{
  "num_hidden_layers": 12,
  "hidden_size": 128,
  "num_attention_heads": 2,
  "num_key_value_heads": 2,
  "head_dim": 64,
  "intermediate_size": 512,
  "vocab_size": 1807,
  "hidden_act": "xielu",
  "norm": "rmsnorm",
  "norm_place": "post",
  "norm_eps": 1e-06,
  "positions": "rope",
  "rope_theta": 1020.0,
  "rope_fraction": 0.5,
  "qk_norm": false,
  "attn_scale": 0.125,
  "bias": "none",
  "tie_word_embeddings": true,
  "parallel_block": false,
  "extras": ["some layers without attention", "local attention windows", "value residuals", "capped logits"],
  "init": "uniform",
  "init_std_qkv": 0.0943,
  "init_std_o": 0.0192,
  "init_std_up": 0.0943,
  "init_std_down": 0.00962,
  "optimizer": "adamw",
  "learning_rate": 0.000608,
  "beta1": 0.95,
  "beta2": 0.95,
  "weight_decay": 0.31,
  "lr_head": 0.0126,
  "warmup_steps": 406,
  "schedule": "wsd",
  "decay_fraction": 0.715,
  "decay_shape": "linear",
  "final_lr_fraction": 0.0,
  "batch_tokens": [8192, 16384, 24576],
  "max_seq_len": 1024,
  "doc_mask": true,
  "train_tokens": 102900000,
  "max_steps": 6675,
  "dataset": "wikipedia_en"
}
Each number is 128 + 32 x the weight over its row's rms, rounded and kept within 0 to 255. Layers, rows and columns count from 0. Numbers have three digits each. The size before them is the row's rms in percent of the matrix's.

# layer 8 MLP up, 512x128, rms 0.0691, rows 285-339, columns 0-127
100:088090117169115199103106141177143112125080143173159082159097118106115135142079129099143099130126063066153093076153125114122149125120152105156183187152121135135107093111159085155149099069136134130103143072162114131111093153142099135091147157099109101147095157157068146150146174153125091136175120124118095084191150089125132147085121133151097115182154158166160168118072067056168179142183
098:095087147114108137106134160136113142112112115111142134120052147158085105093161147167177111091126112072133138091121116098222128142191105196076078061079162062136137130109188130140069186092172160173158116129126206155077129104190152181157117149112165112153104074135153135116111132134079160132131112138099111127111159143151112140143089135089098111131092165126120179105148128126136096152105
100:139155109156124127059076199124093118119114084157129142091133114147146158153160091109175071106089101109094141135156109192105147110177142106096153134123157120149076171107155124118140045187133138130126159105200089121169093152141104143144143097181073102116068143119127092085172114148090125159163151154136182123129106168135186161153090171105118147172179164123109100141151102160107095202137
097:146121173134182180074122119131123091160095132155150170139135058179187166134155054126078159127128075121139165113123122091126075147180131163110160175154165143172099150150116116131112095117136092191175103176115173124136116092192105118094147141144149215143126132089103120124099092107108168128173130105155103130159079087160093131147107137141141173167164137190091124077145099161084133105152
102:176147129185134156106106170144120083121167172143152133156133114110103189143144086083076135140119105117098155142112129153124134172135109155072116066075180091159163139132137090182098121118121118122146161102159106179140124133073121152230160091102133115107148113119117146139138090073125163128148125173081148101117183101152153105182104100207158106131135149088120088168137188108059117191152
090:109153118093164165137110107173159100175162122073172116166119117149117166206138104129070148135136113193134080155136134062102195199139116195120092146104109057098154170151092126124054166166134140155132088132135097169072130133140132116153127113127158121084099166130098120145126136082099123146148128186101130143158115157153079131100147087181116152109155132162103085093090114067141175119094
106:072144124088160151103116127134070162105127146160154100090163107165102180064121141085140063174100152113145197155158104153087128090153065176124150130112079093074102115138118131080156120160136082092110101104080134107088129160122103132110165118134123134139112210081122075183151085109125164157147141099154077156163117137100083142178133091186086114126127120079123096101167151159103118162078
090:137132145123152124105131112154156160132143199096143108098123078100146145165164140157135145138084151154083120199167110158176088085101152133168106150129131148181056146153096143145185118094109156103139187073188141092182170102169128124114142211169122178100060082143147098168184075110157115134171111140091103132154127153131125111151109151152206123172159129131079130151129098105120099137148
095:107078129121072154170126172115101116135126188146111107115147179078078173111163067173123104153189162104098128148141126120115086110157067186108145070095142088162148103148139084148154053054164164106114095137168144156168091124150165156098124106135134152139153111110112128160188095132146120110164169187171121020108131161103106078136113113137114132167135118131093111126136094155099125151147
100:180128086125147086121146173145117146127093131111179142120096155114120151081166085141066101143144131127181114126161110113158149162172080088084127200118132100131142110181176092141042105089103083143138171062125131146148054107087111137088111173134128155193142140138148115170134057097096130124142165168128137061077113118103125162124095112131201134114058141136111143107140102135106121077125
104:085170134121135179101128116140086133179107122104130111135166163137158187110163004109104086125180113170089124097106144095146141109116100161123119139119179140151133106114130160088116125148094127100157119162118120111150089055127157170107131147168090164137066125111171146165099098095167090153104077122109125149197201108172122145170136115162138166129115189105157201109106129125081096102161
095:056112077148115148137072127129119138161100148117095122126150126115158100102097153125147089156154124149076089112104054104146156189173128124176129114091093126111151107206122135123112081102151123116110156124117086148146142105159116143101085127155094165129096144167124172098107146076143083125165129122137143181175139176098150144186105132177146093078178144181152153193117130083100149246128
098:079138189120115151111136148122147097165156106149147126111074138064163122139144129172142182179113123095156163153162124098123089166151126147119135143111086123179169126165136125159093101146077110118112084111165111169161098164148138108156177127114172182111100117086069087109152133082160133126117101128133094155132174088119158136094156106139152123098099182127219175078092149063141146224075
099:110162068129137147099095110109094117157122168150124099130118128108134144101136195146089116189122129148158146125142143154135084064116091125119172199143132083110104059112149153067097073116152124206164170104152109101144092126146149138084070125146098138141118122149155134121124070076095085182118076125140056097106103064175124171158075093081107105117074151114179146112140161125159119158113
103:143138184132165132070141111110144138173085071132087181101137111129151139110181127080173092156083159116095152133086093134141075129175164160090113125096145083194058103117165145114169157130154161079148149118118113155099190079190167146120117123119106111133076079145117113157156132076140132171120094117176140096152134206123126154140164059166124127142148112130096118157089120049163134116115
099:112160147138081150128058130200129199160140153144102124162086156080118098152170106100085127155138084171171108149133064109080109086161137167094140140157085106111108118132120083111092118081125120136089183085132098108178147083158147176177126097125128108143075110176175088155080127102048087132140176126124122120121134174119118126116138103133142116066111151065154152068147122168153101104157
093:096170127135134091154116127112139085092113111176082124133183153111194178153112156120125108100174126149123142187132126133200125143096152087095125135085169055123088189138161092101088101119134176146150162139127135123130138172113083177107178165171134140083138123088136106119168170165207086133153135092172082144140176125143171129175151089136094180158103115141133187124089119132073122094178
095:146143131105103121133120140157089167117099171129145157132132115149095103139109128088136100115107131135097144167132074123110155084162109158167090120098126114169141106121091173153131161100127158106131120125192086072157066161131090125112146102135166099202055192088133015095150161073126177162150155151107128071099098125095117120118086132131128191099132096082214171140116139085110156100127
098:122172092148111133099084168085087156107122207101181065161125116156081127118132115129134131122135088167164071152135133111147118120121144119163140131105074174118087138101104116139156113209127138109084154071094150108112111139129131176125105159128048102145124146127163078180086097104126117155146132193093148149133164142109175182105150096111209166155172110069175162093171088091139124149144
101:077077138131117147112111129135158179146122085129132140115091146116084152174186113170059137109125131132060131088044085173094109077076124089147139120110095139143161121114131102132102143069078099141160093120101105148144121080053085144121107139138078161145091163141135109127209173133161177137174139090101125084156155109065130122187136082130129170120106159130156112101087129126191096130117
099:087093149124159171116138128098097087127184166168085145147140149094148050126155099115139103056112151189134126151133154128074156149144124148146089125088196176138117101101179132111103093101171148099159101143133108084062121099152129142115094191157123115088126155133100158135142094118128164111162095096143158079187085060151152111104130108182120178122133119163190119084151097080066095122101
101:119147103206143114167111091196089135160161083114158122108141197079108113171137149135143180149127101150122126130155057073162109169127106101115099143166093137084119181138088096149121070123117140134149120105138129135126108159096122089147145167155127166101089160142125093119177121130128118155184142123103077142072118093146146097150102171112199172122096119053133189226098134083131117117151
101:154097113154099098077110102077113133165076111187160110155115164171105103155154163135122168230167129130175087120138079162157093185109144158139143168146161122167122137122149157113129079136094086102136141125161191154083088095125119127148120118137094100154090203141142171145153146145142188178134152132129149073105186111092109168113113128097068120121115119137153124157091205104058116115127
092:112137140135140172152162137129138192123156093135118092176171074141164171161170071136162107154154161194128136130098117135073157139098155122108116158107114099134135142112129111032091100178097079096162123152119105170100112152127136186112186090141186170097157123113114171105103187147176103155168111151097122069109172139189147206111140111117141116139125098112159183161081086159103127122109
099:111108183114186084139055112048090169142143085169148173169108094138171105136107089147163107142104104121122170109174135158091153124147099157090124121145088127195121106144125120112149117090129167134110179099065164123111141114103155139146114138133181155201117177101075120151112165183079123151139124146174087136073159148155105095183136079164064126136169154124118109073076113100135125105113
100:164077126176136156179105150087142151178177166117075131073152119118175130140123172132088104129176121169148120103159153062130164169116107130090110106130134149133117185144141170131107081100114145172105137113115082162097163105144153106068087160119132146088129202100084181094125111118122104112156120149137116106191135065153125132104112074175146139089146186120161092120071155128184191095180
098:091150087202143169102118104109082130103104170126145142077096141176133132106168075138129105172126125131117126082078093158107169176152148101125097109100172147129129100096132076179169100180132151112203087139071131144092150089152105075093098171172101098182163106086100078151105137141109118123186115167165157047103138122093175145129153137183129105154126095115128127173131113156092083151108
098:184115108111152172078118124127142160121192142112141165139140075135129109115102160178126069137180113135123115171118099144122148079135143140148107135097142116124120075088091132180178068147152098100166132130077168173194142133148117094176120150172138144109143068103160129163130113173109136104170163135169077075223099120100191157131142128177160154115177156130171130099071143102144149171174
097:116108152178187186086116126172105119087144055167131164167082140151129112114113088138104124146141095095144156080112128148187151113120110138138125138090164105132132091100153137122134155143070138127140149074176097085074175126045111105176170155130082091084143102176135146166109118101137081158134135122165157172084187139085139102077136127200103158161164087096105108109095118084135091074126
099:142158090072189137094131080073087099074109112176125167084102180107151104154120087142139137147102128163152110140122085088177131114166112097137109089147163109158083115181148073090091146079129166118144117101111182167092081214090160125115109153089177110091142140107087101106116112158137096124091141145151117119120133069085193156109116138161168111138135134067101100125125138087063159163100
104:127121108183158173111153105119157165138161169120159164130083189141121191161156119120121109085081131136084137165147126104112109081206081112139130123136110141139105160093131112136170138162095176099088144064154173166170114158162079071156162101120165150145152093121139067160114116116152134150105096092139114119180104135075206084141107146143144134099164175127168171068092167116177087120173
098:117147102113144105154146162142132136144115165164121106120188166122112182170128092092184170175127119168166103088098114153101071141113155127079148087103167127131152141101174164071179152129117166113186091076155131134139154177112169188098186166112104107153166092146171094120133072086078082107154087125187133102128105109128165090129147146080122102108164164106104054102104101179089144142120
106:141214144131147201143126151117084150141107108130187198130162137167137106112081130164165105078119111176129135145138139136153069079131111110151110101122150109162159120119067147079144105180119176124170087167112101123127090190078161179175183189130128160162054116113135108142169123137146154174123147103150095097095158125120188081118132134169180150107130144077143137134126161099119160136076
100:162132117101106139093097147130118123166191187160150084110141110168152153086118135119133131103138127085114071076197147121122100154220102118144126129102124101112040125103144203166173095102095158115113098093110137176062137126117153105150152079117116095093120160136145157154083178112122194111123061159160141102180081119077128127127141128169085103153102177085148152127177121112119153110153
102:118137101181089080102120106156114176147127121138170107119105109148156095152114128117127159111147109165066083101180138097093090158144109145078119163143226138128182168132135100121140182135102085162106104114129114172069142188134125123214127132125132138071085155105089058151159102129093143193121154142113129103114126155044117145104107111164102153123063112081179124118134155097151103177109
092:077084179146083173087116119126133165115133150096080132143172128096101117122156147186167086186155124162081116137062131164142160103108168140081125145120213098087079120147155102196137101090122119142127111090164133130107123152089147135141151134144148087141155195086137113094114141077101148119124154121103142090103103152086134201153115060198219122139130111141100126174154101123145123117161
099:136113131169153077135118113089104181151100163136059098062130170048211082108104153172078147124148116085095106153129148134112131191151181172085124173140078129115140130138118181149105112122078129153152095101112107102111148117120135067092159123133149191159076177100148161147119126154085100154161144147173139076156076120068109140138173163137136149098113138156151143114098111185083139131140
103:053131103109150145148115128113153100111160119139120049125149157133092122100094170097164080160157218138167170082145137165182158105188134176118065135126188127137138097168155118145075131178111106115139168111136197154156096166146061130131130178170104111135128158155118129101128160162148123133108128174173125143067111125131189151118163135138125144191144103104111118158084199089144127167140
099:149124067132150172174126133141155158172086163164138160106122127093186092156099152101089121096088103140079138089168075069149118081184165105063119142158087142093116113131063117085164116161082125143161163092100086067146083104142142156116168084090133179121114179134086111115112161126142094145161157111160132156118075134113146189099100104173178149134174147101165080117165130127086143152129
098:067188194088163122119131148140066095153087164154108094156117154135127167153093075124086166173126132144141187172095093154149152142136086106133133116148101081104113141132115120102099137078124149137165159091147132090149180107135130181065081118107074169123082124127097076164173113072118180136135138172085147105136100157170102189062118132154110179125141101120154173079124101120140141156180
106:145156137142112138132098117145139115153119142148124130134149157114063160109140137169137087133083165116128146103175134136141124175132147158148107104086186124100175079161172099093084108125113191167110099115182161171118113048173081131170157215139114178187105132106141176096129139103162146087133139214153170151106175128173185116174148138130128147136127179092102069147107093106136074170129
101:127134104137121157114065103161084125094209172076160160141137133137132212121109080163146140197151126154192095122119124159143128085097066114108095114149105067128088136142136116069156190102123181162121125097067176138138178105091143126165135141201157156179128116089115158144072124104116134114150138132143158109133137081137137128140169106183123096112097116136177137113145083119074183085126
097:132171140150163131089061087103066125060147094240130102104157124093107127155161117187126094165185124135126155105126148087114117118108098104176143083079150146115144117106115128100084083133090105164128112091179181117151119110181097098192144075121172103119120126162134173119140169157165139143121167145161158152105111141092165155173068125140182149125151103102104069102107127105158166116118
094:113120176127150096165157099065101129110151157093102093126134140104100175133181074176163111148144167092063146082142141131159157109158120186140124059143132111119128127116130095112166105088084159058123131116151188163106147098139085170103127134145084149091071068121098088124131102140155174163178086160063138111143088126070104096142065071125155158082150125123126171168109144110130091100154
108:173160075094143119117176074137130156141122138164182105119093100134137143131133105097149048090127127105123078129087119090130185150094147144108137129139152104157088146175199141092120141099078106152173131149174095182082145157127085177080154115153061154159077121098137113109168105116078112152106170142116137084162114138133186198146109116175143098067121176127101171148076126078129095098121
093:124182150093136136131180102070137145063156106174157069138149159117154164160167148100167107140080158131110139102107113077122082127171118158057137127102083094107077079102111148064143121153147169122132081112141093142099082167155140150094105129119183192140116134113094071123180148104109155172120089094147117117131129089058103184098178083121148182163096130088148099105096175125123146147124
097:143131119099134134190068095139088113162168167143145174133143140088161146085139061167056141139197166102109119149055118092081095169118138121100165138121148146119127133158091102103162122196164157084152167140105124163100143163153104138131119124152128088118151132147162150084107067183131121177190089121145081155102070100080115103153174102087098134135129083068114150132149139088130089171100
097:117121144115117161135061135109117184135104174155129153115140134131147091122097113152110144122199090108176129108130173135078108105144058139123129100156093148111112076102081089114155112183168134158169086088184072165178147151129166126133100130107101168133131165153121120131107114107155189190171207121159132102095106118053136120137156093173094155185123093124095148099060089079177151110125
114:108109147173125099097072186124134116119122162183093136098131150067100188100115113164103110154112142106078159118161163114108174095143104191076069116055102092095167121173168101136175140132071154134103191120166136155121108164160072114144103134136189165124103158133155150084131173128085181166100133136070070163109127176115129157156150156181112093121141134160153124152110162156128114131082
104:144128095097177162152072137132138204121106051150152132136165176165088136110126090130106108135094196123123121160136134184129123144155097130121127168111109158119144105120132170149105098146081111115183181089193171097146114106074147155180103155139080122124111090103123179149149194174116091135173093077140162067159111133087121184181174104105149119139103173114104178172107110103181120126138
105:116133064082170125191132132115142144197174150133068150068172118131128094114111140144153118093163103206096142169083159156134109126167118082137159127120135122059089092159075056073157082160075159150120108164149058137101143137116116131127108122151108135182125162206128170147133130139092107129140095161115114100142076126076164138097163076104171117121169078137108143143145146150125143145103
100:103191093143129119092093114177149117100086144100125087159081136102109186112170091167147124080122128194136114175096138100088089204120121182112117197100156160151154135167188149138108074079102146122151170112159121133116113166094148146117182113099184144079153128104127150105119176170114174139129119179178136102163188139110082136158198153107161136098101091130132159172151140158110113161146
104:110129097172055169088116138181142094107165148104073185148148125113147128126149068186144158107097121110143157137113152079147075126124103141073186212119100109133109151111136121166106109155171120147173153100142154095074117167182160182150166141178110137167080113146098156168083144146163104091132081153084134084161203101156173080092133156133148130125114134138152151157113150090135081148130
098:104145107185071162168099156125147099205110105137179106078119129137164089156173130140181140078083137125149096083133074120137170124149139165186086174143123139184139143162082114139142123114177189164156141148155171100099099113106098115141129086122143166126063177098112109127114146190147049150139148133140157098177148150107112107164107082091169058076114146137141184119122123163107113142118
103:128106150150121100160150088115093120152136103103162167088137102089156164122160098094142166088121103157073160146122091101141057111096115149147150129102108062137105101173147112126148122143159126079139093100121129100154099181178123170113156128135142082162123161144146093177178165093180139169102109098078056144120130112086165121087091076082173126158140177090184209163154080086097138162104
# layer 8 MLP down (transposed), 512x128, rms 0.0394, rows 285-338, columns 0-127
103:161126102143078148147121150184168131130133101092097173153117155137094172096104068124170096113163101095130153125089154132098122134149092110112169133112164155069140121068074221158107152136124219152123116100192119145100140130160112140119183089139122147140133125139098147140098147135086158139121140104192175151141123106158080080162127075189183098101154079172127157089139187135126141147182
100:119122113125168180119098114123133163098097112112202141125139176108137156150103110087103096155105108155167141122145146136152124098043111129127112184091098129153146143141115088118161120109140129146122167143193126116209122149094133116106185087158160078176113100128104140075148118192089098139129141209195127102151120137179185114125143102073148060135062077158149119146076173126187127126138
106:084149139107170119062141090136146091143126145177127125161144106151117097130135041130144133118112117143208096209111099084138097119114097133138173126082126156124149176154191150158150146125127094095109122116059133118102088120145077136081164098089150113130091149156114106148137141137128109143167248161150143112101116154144095166085108167095198171120129113084153120125115118113139115040124
095:143179145146114112133080081121192089158093098109109138171125116080109181135178115147130116086129104129097120157156145155167116128158132112117150133147136129126186154063122133143091099098140166151162108102130120150142191114146112135155103086119152195146123081099148136081149096071116185134115080143098074137136086178110118172192050099158137156140089099115087111107194114205098158200118
099:112146089128151077137106127130135127156159161163101152122091143145149082196155137123187071122128112198104151142096117106123114115082156123088133098191089133086155142114121129206203171165169140107142148162148132162099160146147147143165154071163145140103134135111103150124104111106184103136080069077082185177136135175166135149043109169115145084158095146136143097118162094164142153138074
098:189095070115106112173138162146079157152098125167157113151151113133119145055174187096140153153167075111014108145123125124161111151159156122145156071121177114091134132127152161163170136127131106092122116136129117090134124150187062135131152097116114163158055147119157134196155147091153157146092088125116050089113122162167141131085083158106128149108129144176137134166117094124140137153184
106:112164137105060150143186138150086150126140154152135113113165156133096147218130105110127127138147090162121158105140117106149138188116106142100129097141102154191117124104086081176147118112110174076194080172105145103169154136153146183173131075155119090056141112120124128090122110196104151159171124191106181085196124159158155196161126120167108113098183089091110132115135102109117125110138
092:040144140161164092183134160187171121174121125142101126098184139080131154116166126134125121136132158101159163138097141113140161113084093114113136173095186135052182076141162088170110062107095200126132118121164080109109113134108171138154159116142124161160109120149151174081138163072133153118075120186146157150190154110135144063116155112152163067117105114145136105145182153152158137117138
098:056135170105129134153155134133054127138177136139160147206155134135179144112129100137173105160152095157106113101123130106105071070151104121110133089125087116129113151064068165149140151091140099116137144123194142112160157118157084094141096108148139081101124142166143202054094083091118132109139182123078154165076171142140109103156116081114146131124126170094072097089115092158107199129101
101:172076164181131151144181111115127100146120118148164102111140173103139134101119144110101178083120140093135075136063076125164150105115124184171079089195139171144149077102146101168097187103160140165135131086124106199119115058114116141068121114155165127117168094120122106148060129108134121144140054121157117163173106146161100150152148202152140128131110147151162087124167147147080134065108
099:143173137124152175116173144127196145181160129141124137086154168109058168122158196195129177122185133133142174076076180169095121101125126139188088144095105113098139157160111078128123154174133096139145163130109146121135137113185135140110127135035141147113142127131101107062162128124135174111161135167123116122137104130186162079137165157136092140143211140100144118101168192112125139173126
097:135165094209132129146161134113156073136150185118129094105097102177143118120120096132111118116139062127144171095082199051188108165152146111143156135078123156086103175157123109144157143065100128154076104109149135170150121134127113144122114144058114118152132048091095124175134134145124177114103078075127182125141166099137124118124080104089102110145199137097152110153107193140151142131184
104:085125137087125130111129120137104092119102112086118085158080079162112178118060167159151163123140098130132074133121109131135164085113179087169142123148118222126111143167126079169151127118127084155096119191157117087098105127096130143164124154091146162111193134191149089153173098091055175111138061111096111146106131128157092143068135101081079110096115094093145125117111161166121062129104
101:130139142147150140156069125102141142093177107118127090105123136184177166140151102121160063123129095128163155218161169156162145139194134089130062088132155132139136151146183141144140139132152148193130162169184127137088181121168163158098148138202096063128134110186104176128192090159113126138177096088115158089150130077122103152123148087147138155100093160100095115159157099091124133138164
105:180104147145108131055136133151098062156131129125136142152105172148168100099106103143172143097159152136171130089107138179099130106062148103132114137138122072139081207093156167096133154119109122146083101118124077090124137156099078155167039089135086092112202140106127063143173139137124108157154170114156102141101182137128154118075206170184125158130173126175154132148135130127115146157138
100:180092178160132081107154171116115110116112197146118081164038120114127136190137172154182105111139125124156082121112118144080151121153136135143155111124162159195100133167098111129111108127125136079093171138117072107127121111169081127150144133118109128172055124126159140094113121102172141121087124143148133200115156089159144197152155149104150128176118149161105111161056141179105041087149
095:150150082107134114159098128110124135203114102057213118184098157112153053123109168080087166090124147085155071106149155096096162144154138092158122110180137189146168119130086096100136125134149113097152137084110099167183107093126086113124086135107092078155088129112155067120139173151085181125107146158133121162105080130119142094138114109119165134142159121144150106121173116067209118144108
099:111115200121194099177084094126140157108117139137117170146113101074097108110084133138063149144151152133107180130181169122120090098096154123136109083156152108118150105132091150138116074125147111059137168165116135175167134097191125124112144207116140131070057121171123119160070207082166117131108131131158107161192160139145122104117128140180133159155097158118089050104138104131116155132128
101:100141123110142138121088127112162171152106091152113140108139167111183148115096082073101102218145194128101117130141170086149119111184105116147096161114113121175147131144176087080179119137171146103051096152174094074195084119103160128076141100153161103096123153149072217168102145103095118124084136119175146118138103167164151138094157140155124138107105091096129096173131165144143096121165
114:145135098116071191149133100116174132154084097128106111149136117093146125102122111064157116178154096090139039134066110152104165064099141158107090112141139129133106148111122158131092076131133108082104114121153148131177148127152190162146161121129154098153185119131174159132082179048155146088130095100136144109129190125136076151073169137114023158139160118117110165108118127111078102099109
103:162087139084078122112147119166082111106158153184146157081099177138113149129122073091167118134132147102121053124093164133133129143088112083076157123083177159075139103142093124128166204112174103110115186146163105168114118208156151097126128118126106115124142182104130058081082142129124150084119164166083104117131132118123089081094096130114067096082084139064105119104105132138092135111087
108:107186130099062142092120137099124178130097143206130134161153126131077194128190163175095110138132101122137074122087079164095127108108132135136091125139090126150101108134202113145083082130098146118183154133150171101036107157154164129169133099040082139045115111169125102142121133146172114108137097125117122138117114126148131117153136148138069206126136163153112123121136106055127122121122
103:144071121089146097106091098065075075114116112099141139118130108076118123130120159157109137134181121193119177142119145089078139124114120154129148070094158089120128144146056116138121111083103109121089142115099172112224171170092169089145177184192125148107085115148132094123088089133116198164190175107084159148084152143139116160104121135123164096164101170091148148163136152118169137133116
092:139158172112116116130174132156126122142074108101195130136120155118108172063121115116115184133141137109145090084151102188102152170098134134130165151170125054109102132061128114126131079104146130102145138129046144094120115131075054088146137122100078154152073116120138138051123113115118200144080183125147116185140064119158079110135142098085177156122130098119162134131135187118185118125164
108:118105130139107110164150119156158162163102218145138113118224109131142076104181162068156106130142121176103167127144080123125126117052134115122171149180103086104181133161097107134123100109083110080121113135176099081133074112112151180094121127118107127106170095171112122121083141131208152160101134200091090120174124108108113101157162164197125163126143139162114093123173156124156109113148
101:156066125114146112174098113152151122116121086107128086081142122109100135116119140141173158136153161118100117132134076095102076138153153132101158085120102165099059117093120146153035119126081103100103132143082146142086152062116177114150114196075143084074088098114105113155149170147106078148130118139107209143071138068140130090064144139075131151105118114152087122181118119177128117162183
101:169141210192120129128078089146155111085126144059188142139127163166112141132127095058148146200138129073155111169109136068154134118150124104102157184122139127073131158139141150137121178108126063117101162117158167146126136110183148143084154150172131138121040110100112128138129128081108164159101112129073148082126140154151099136134123136062163121139120145114179169138149163064137111059112
095:065144116143129147166165137106177145166134135122145132132118159176108061179126110083142203173111111141129166123138150112153122155151075120105056156123112167068167144142169168092100170169112161044131142165142092147058107085124138098105096092130167156131133160126099130141117104097119152117070080158102134113181055124113120116072170151186157090109067175086120148126120130142140134141105
095:154144148142106121122090076101114095165117141101142165146136084167148162150110120098130102059097121138137072185144107116132196094143112165077156090159107115117101141133152181175108129042159093121143115209120137138099081103120128108117170113050160128195101127167107148177081143120094112168202131110144174136095103122113081078183115139130109113164136085130109179122116139114151172078160
095:084103105132076152112076113138141091090107117100190112166146086044103137116112165057120154090120083105157104094113135183129089086070217103137133158119103178088189083155147150129160160148085126145087138097126128118124057108133127094093135106124133138160134151061120115144158146042194165136117079146119133154135106151122142153122122164124177100161113134135184135145078133097126113119109
100:096117115116101157150103085134203118124147174188109095117159135181130193156102105141142149150134154169127144115117135127119061114126155123136124085145160106131115166071130119086122127127093122113112118101128069102134177132037170163108098155143120135136182165135163070101107103151145165124133144152083105124145083133104121019146105115200152101144128172138056089154114047103109126158170
089:099126170171136177132105123129062118172093091122153159167111136142154169074094094111126107098117160159108174068140144134087153186150163201137175152158120111082055156178201099157116137153120142157124096101088142100149128098165159172164113134147133121128113148116142087139151186110186147166128148096155153081135143110135129113147105166208133124120153047117150119129177183077097139123154
099:120115101137101062141144110135094139146114134135101130104188151122112165094068165140085110105146133221113106097073076142128118131142159106160068134187119095186136126152120146147093107133088133085111174128181168110115102098112168082102136120115174123091117096162090127115136166172156176165178123129163122134142178239091130104098111136054082136158163104167125083162108152138126110118162
100:099129167087085176058065145134139098151101135126155091162112109145106110129146142190122181126135147074141105166102098121147116069165156143147096094153133164154108068099148134138149134177136073094113140035153154065123136120135133154078087127084159046121127127129120147105085084182107077076114137108101093090140099172180127146157156169089133139110086156132150150096150144144173145127178
093:160164150151097067098171104119196162151195180129151131100106116143089128149116148200151142118109163093195131112170114115129108139078157150162135144161117113174144053129096160128101129094143121129126095109116168094107130131101096094100185093086152106117108096090046088124093111122210133158091136105171173158119100134132143149134108091147137088132101150119152061107115089201167082155130
092:088132106073140064139158130130055133141085147086103178105087174166126149142123159190137148147102140161180102130135131104124051127096141097141133106146122126145088135113127121105143081146146170136140153059154140140174058127124152073141096173203156131087113149152127095091087186112124177153121138132139119151145110108122139144122148110151087162144124131121117217151127147173197217128084
101:129118127115115097143110153142143114143072143124142081135101149139070111140166125143101145145187130182151128195061066023096215099057145154117150117116132182072083092145139125167079128129083085106161105167148087139128161090102130088157134144120180121151157126127159143156141141108099111112123076123170120106113121113126123171131048141093116149098158113123179160101148167070157137112105
105:134151044175127147116139179145122133107052123116104152133173169099132156087163108138143128133135136130140084102133133130126125190109177123110210104133105136175106167151163086120130107135141186113094126132116179198129077099102101162181151223132128140100139132105159125110139163120102112107146091137074107148128101161196149147039169130141088092081152080175102139130125135119089073121139
098:164080109134121134103084100139197077166109078138078124111129159095156084135086128076115194092109121144127146124064146109117111169134092182131114112132150099137108136139112120129154151093110148062116175072150114154153141061143157150131092127135178143108130172085117147094185124127114093140075061116153112173119085164169170124099136109205138040084153129103106158088108109118089089155131
101:167114144106123154179174156127097071112070155143136139216103050100152131133082166110087172099139097122047114173115172130133120131164095103104147129177116164110078106145100130154112095119176247100162122142102165114131127124157131142099165090124120173097134128129120134134086091097125134081106123110073149111186120081130184139125109122146199150123146124160145139095129147140145180169121
110:160123090115127087160202033102116125131139106121093126078102183147115132106005101163169171113110081155123099158134143110170116122153092110095123140143071123128126151098135120109133154102138184142145121165149136139131090116096124091155118145109109178138134174145116135099101070078146159094133131128130082198149195149150114121169111149061169164193126156145180143099130096152106137166115
104:151064121133112144162104181112130109141137111089123173157157143187089115167127122161125155119102108170133172106144113174126166137129176121128158184117052091144131158078096129130167134117145122105095125109164128114064108146183144073119058100118169112160108120206107146140136139177079096118128195199136073135075121170103122112121152068161132109131102177151089169111213099136120145128142
093:101192133189103104145138110102144105152113180126094127151127149157126219120108155201137112135149147106187093162165122105121035158110116095176146116128105114128126123199136126109117099162101133136141123175140160133154108149097106088203159106171150165143174153084139193114115105114088114169163093132138172161133110148093120132143137117065170189186128129127134106152184085175168127089138
092:126131100078128130123114155081138138116189200187171098169132165095165043150115060171133102105159078145069082098151103151114050181129202136125161135201126140070107161136119152114179120109146146139093170101171121122122119156097114161180117103135111158152092123128165147092096114075134100113158098137147121151071104144126137116098110113202128144082129132091131162111113144153139139135093
094:136084145075126060134127149130156093146182080089149151109103116143113191141136143185137114101091192105072156120085132152150117128098127087128151141113107163153120137152159183164147177116174186105147120081179127104130120136101099151149105115123102178093130079035134115167147132141145132091031120149138157161141149137122157143109127144114135183148063169146078109085150064129138185110163
093:156214100102112090108116106158176087145135147197125106133158079160106095151123063128109121154130110070120189128129145162164102145178143148111152130180137168108132204116116118140078087101104104132118158167135112098167141171119107090139138130116128153104136150139105137126106199071172150128143133107137099088144167082122139054122128150156070128179137069106190094136083123194080147110171
097:093132252098187061137136093147141117172092084167134104172137108120107105147164194168099124149111142157077105122106123154140093158080150163116086153155085143135136133156174128121156192162109098122146127100176124131104133155110092135141094086109111143167111132110122146114050145143198144167069135124120117150090158123174100112100110112145157124174148122082156074078178085090116149148132
097:149152143122184146080146075098174110088129092091149068087095093113095150189154125082142154141179201109147063156137093144127137153136143062105075165110119120086080171148177166156085173153102072103180128160182146110133124113120102079135116134153127158118165144132139119167159108138096070118114170128093108133152135124132137129119108124087176118168124179143065084108126171189089117159098
099:166090133178165135114126127138135139104110147130102113084113153115149132104091129150075135189092134154183147159178158109120136176138102122110172187083097151066147162190131105087196167130107173091110154119169103109117116163162191148111101127151126125154112156160136153145083163098123127141015166133153086169114113172135132114127146186085122074111152190138093127127093158122155157090192
086:122177134082070119141111145128117175078127104100135149198108161140123160129155121107149123127141141131137065120141100145068147170095171144126151137090165118097168125122146106117081120093146143086109164125163100168146136069098154164162061051076085117107184117008106164126092157128124116131061135100081107129102151130143158116145106187089080149148137099112087156093124117104119118183111
109:151103140129156111086117093164146163116109152186157104100079080150116137091115137135142171140116151078110093098152113112111137139115138125142141094098153121074104133126119113226139169129182076165176139134194141055141100105149203121132148114177123151084102131142115163097156164182133144097179150150096132136234127144070116125095129136105094055113130134103128086141092111120112164089188
094:132102169113085128134066150086172174112118149129149117128136131130078128122160166072086153150161103071088128079125087077134195076124147145145113202126087136134149140095156131178167093167088182127114131155142097222114077102135067098148118140157053161168100170157121195172129107110162143093112122097113089137144116158127119093109122130134146125121071145103092133106106093137155093089161
107:090150147077123200086103073188156156125092170125175103134103130161074098141132192101129085093133121141095102127146132161073140135085085145155150160109166133162123138157121092116153121099090102166105144112151144163074116106124151155127130173062130082070166162130121138109190075107141110197135127153150097148158110136141184138084105138087140153130105080117082151184085135175065154148083
102:186129150170146098182121104129124093089107138119128118101116207168140064119152136134120135182101129109133108117114133097135155146087140142146112106185085093131090142133147115125133129092158106138153139096122136097178077112150132200129187209094025098091143067164085130165103122135138154105143081076177143179137147151174100138137141192140155086144103131095147100097154146155187167101155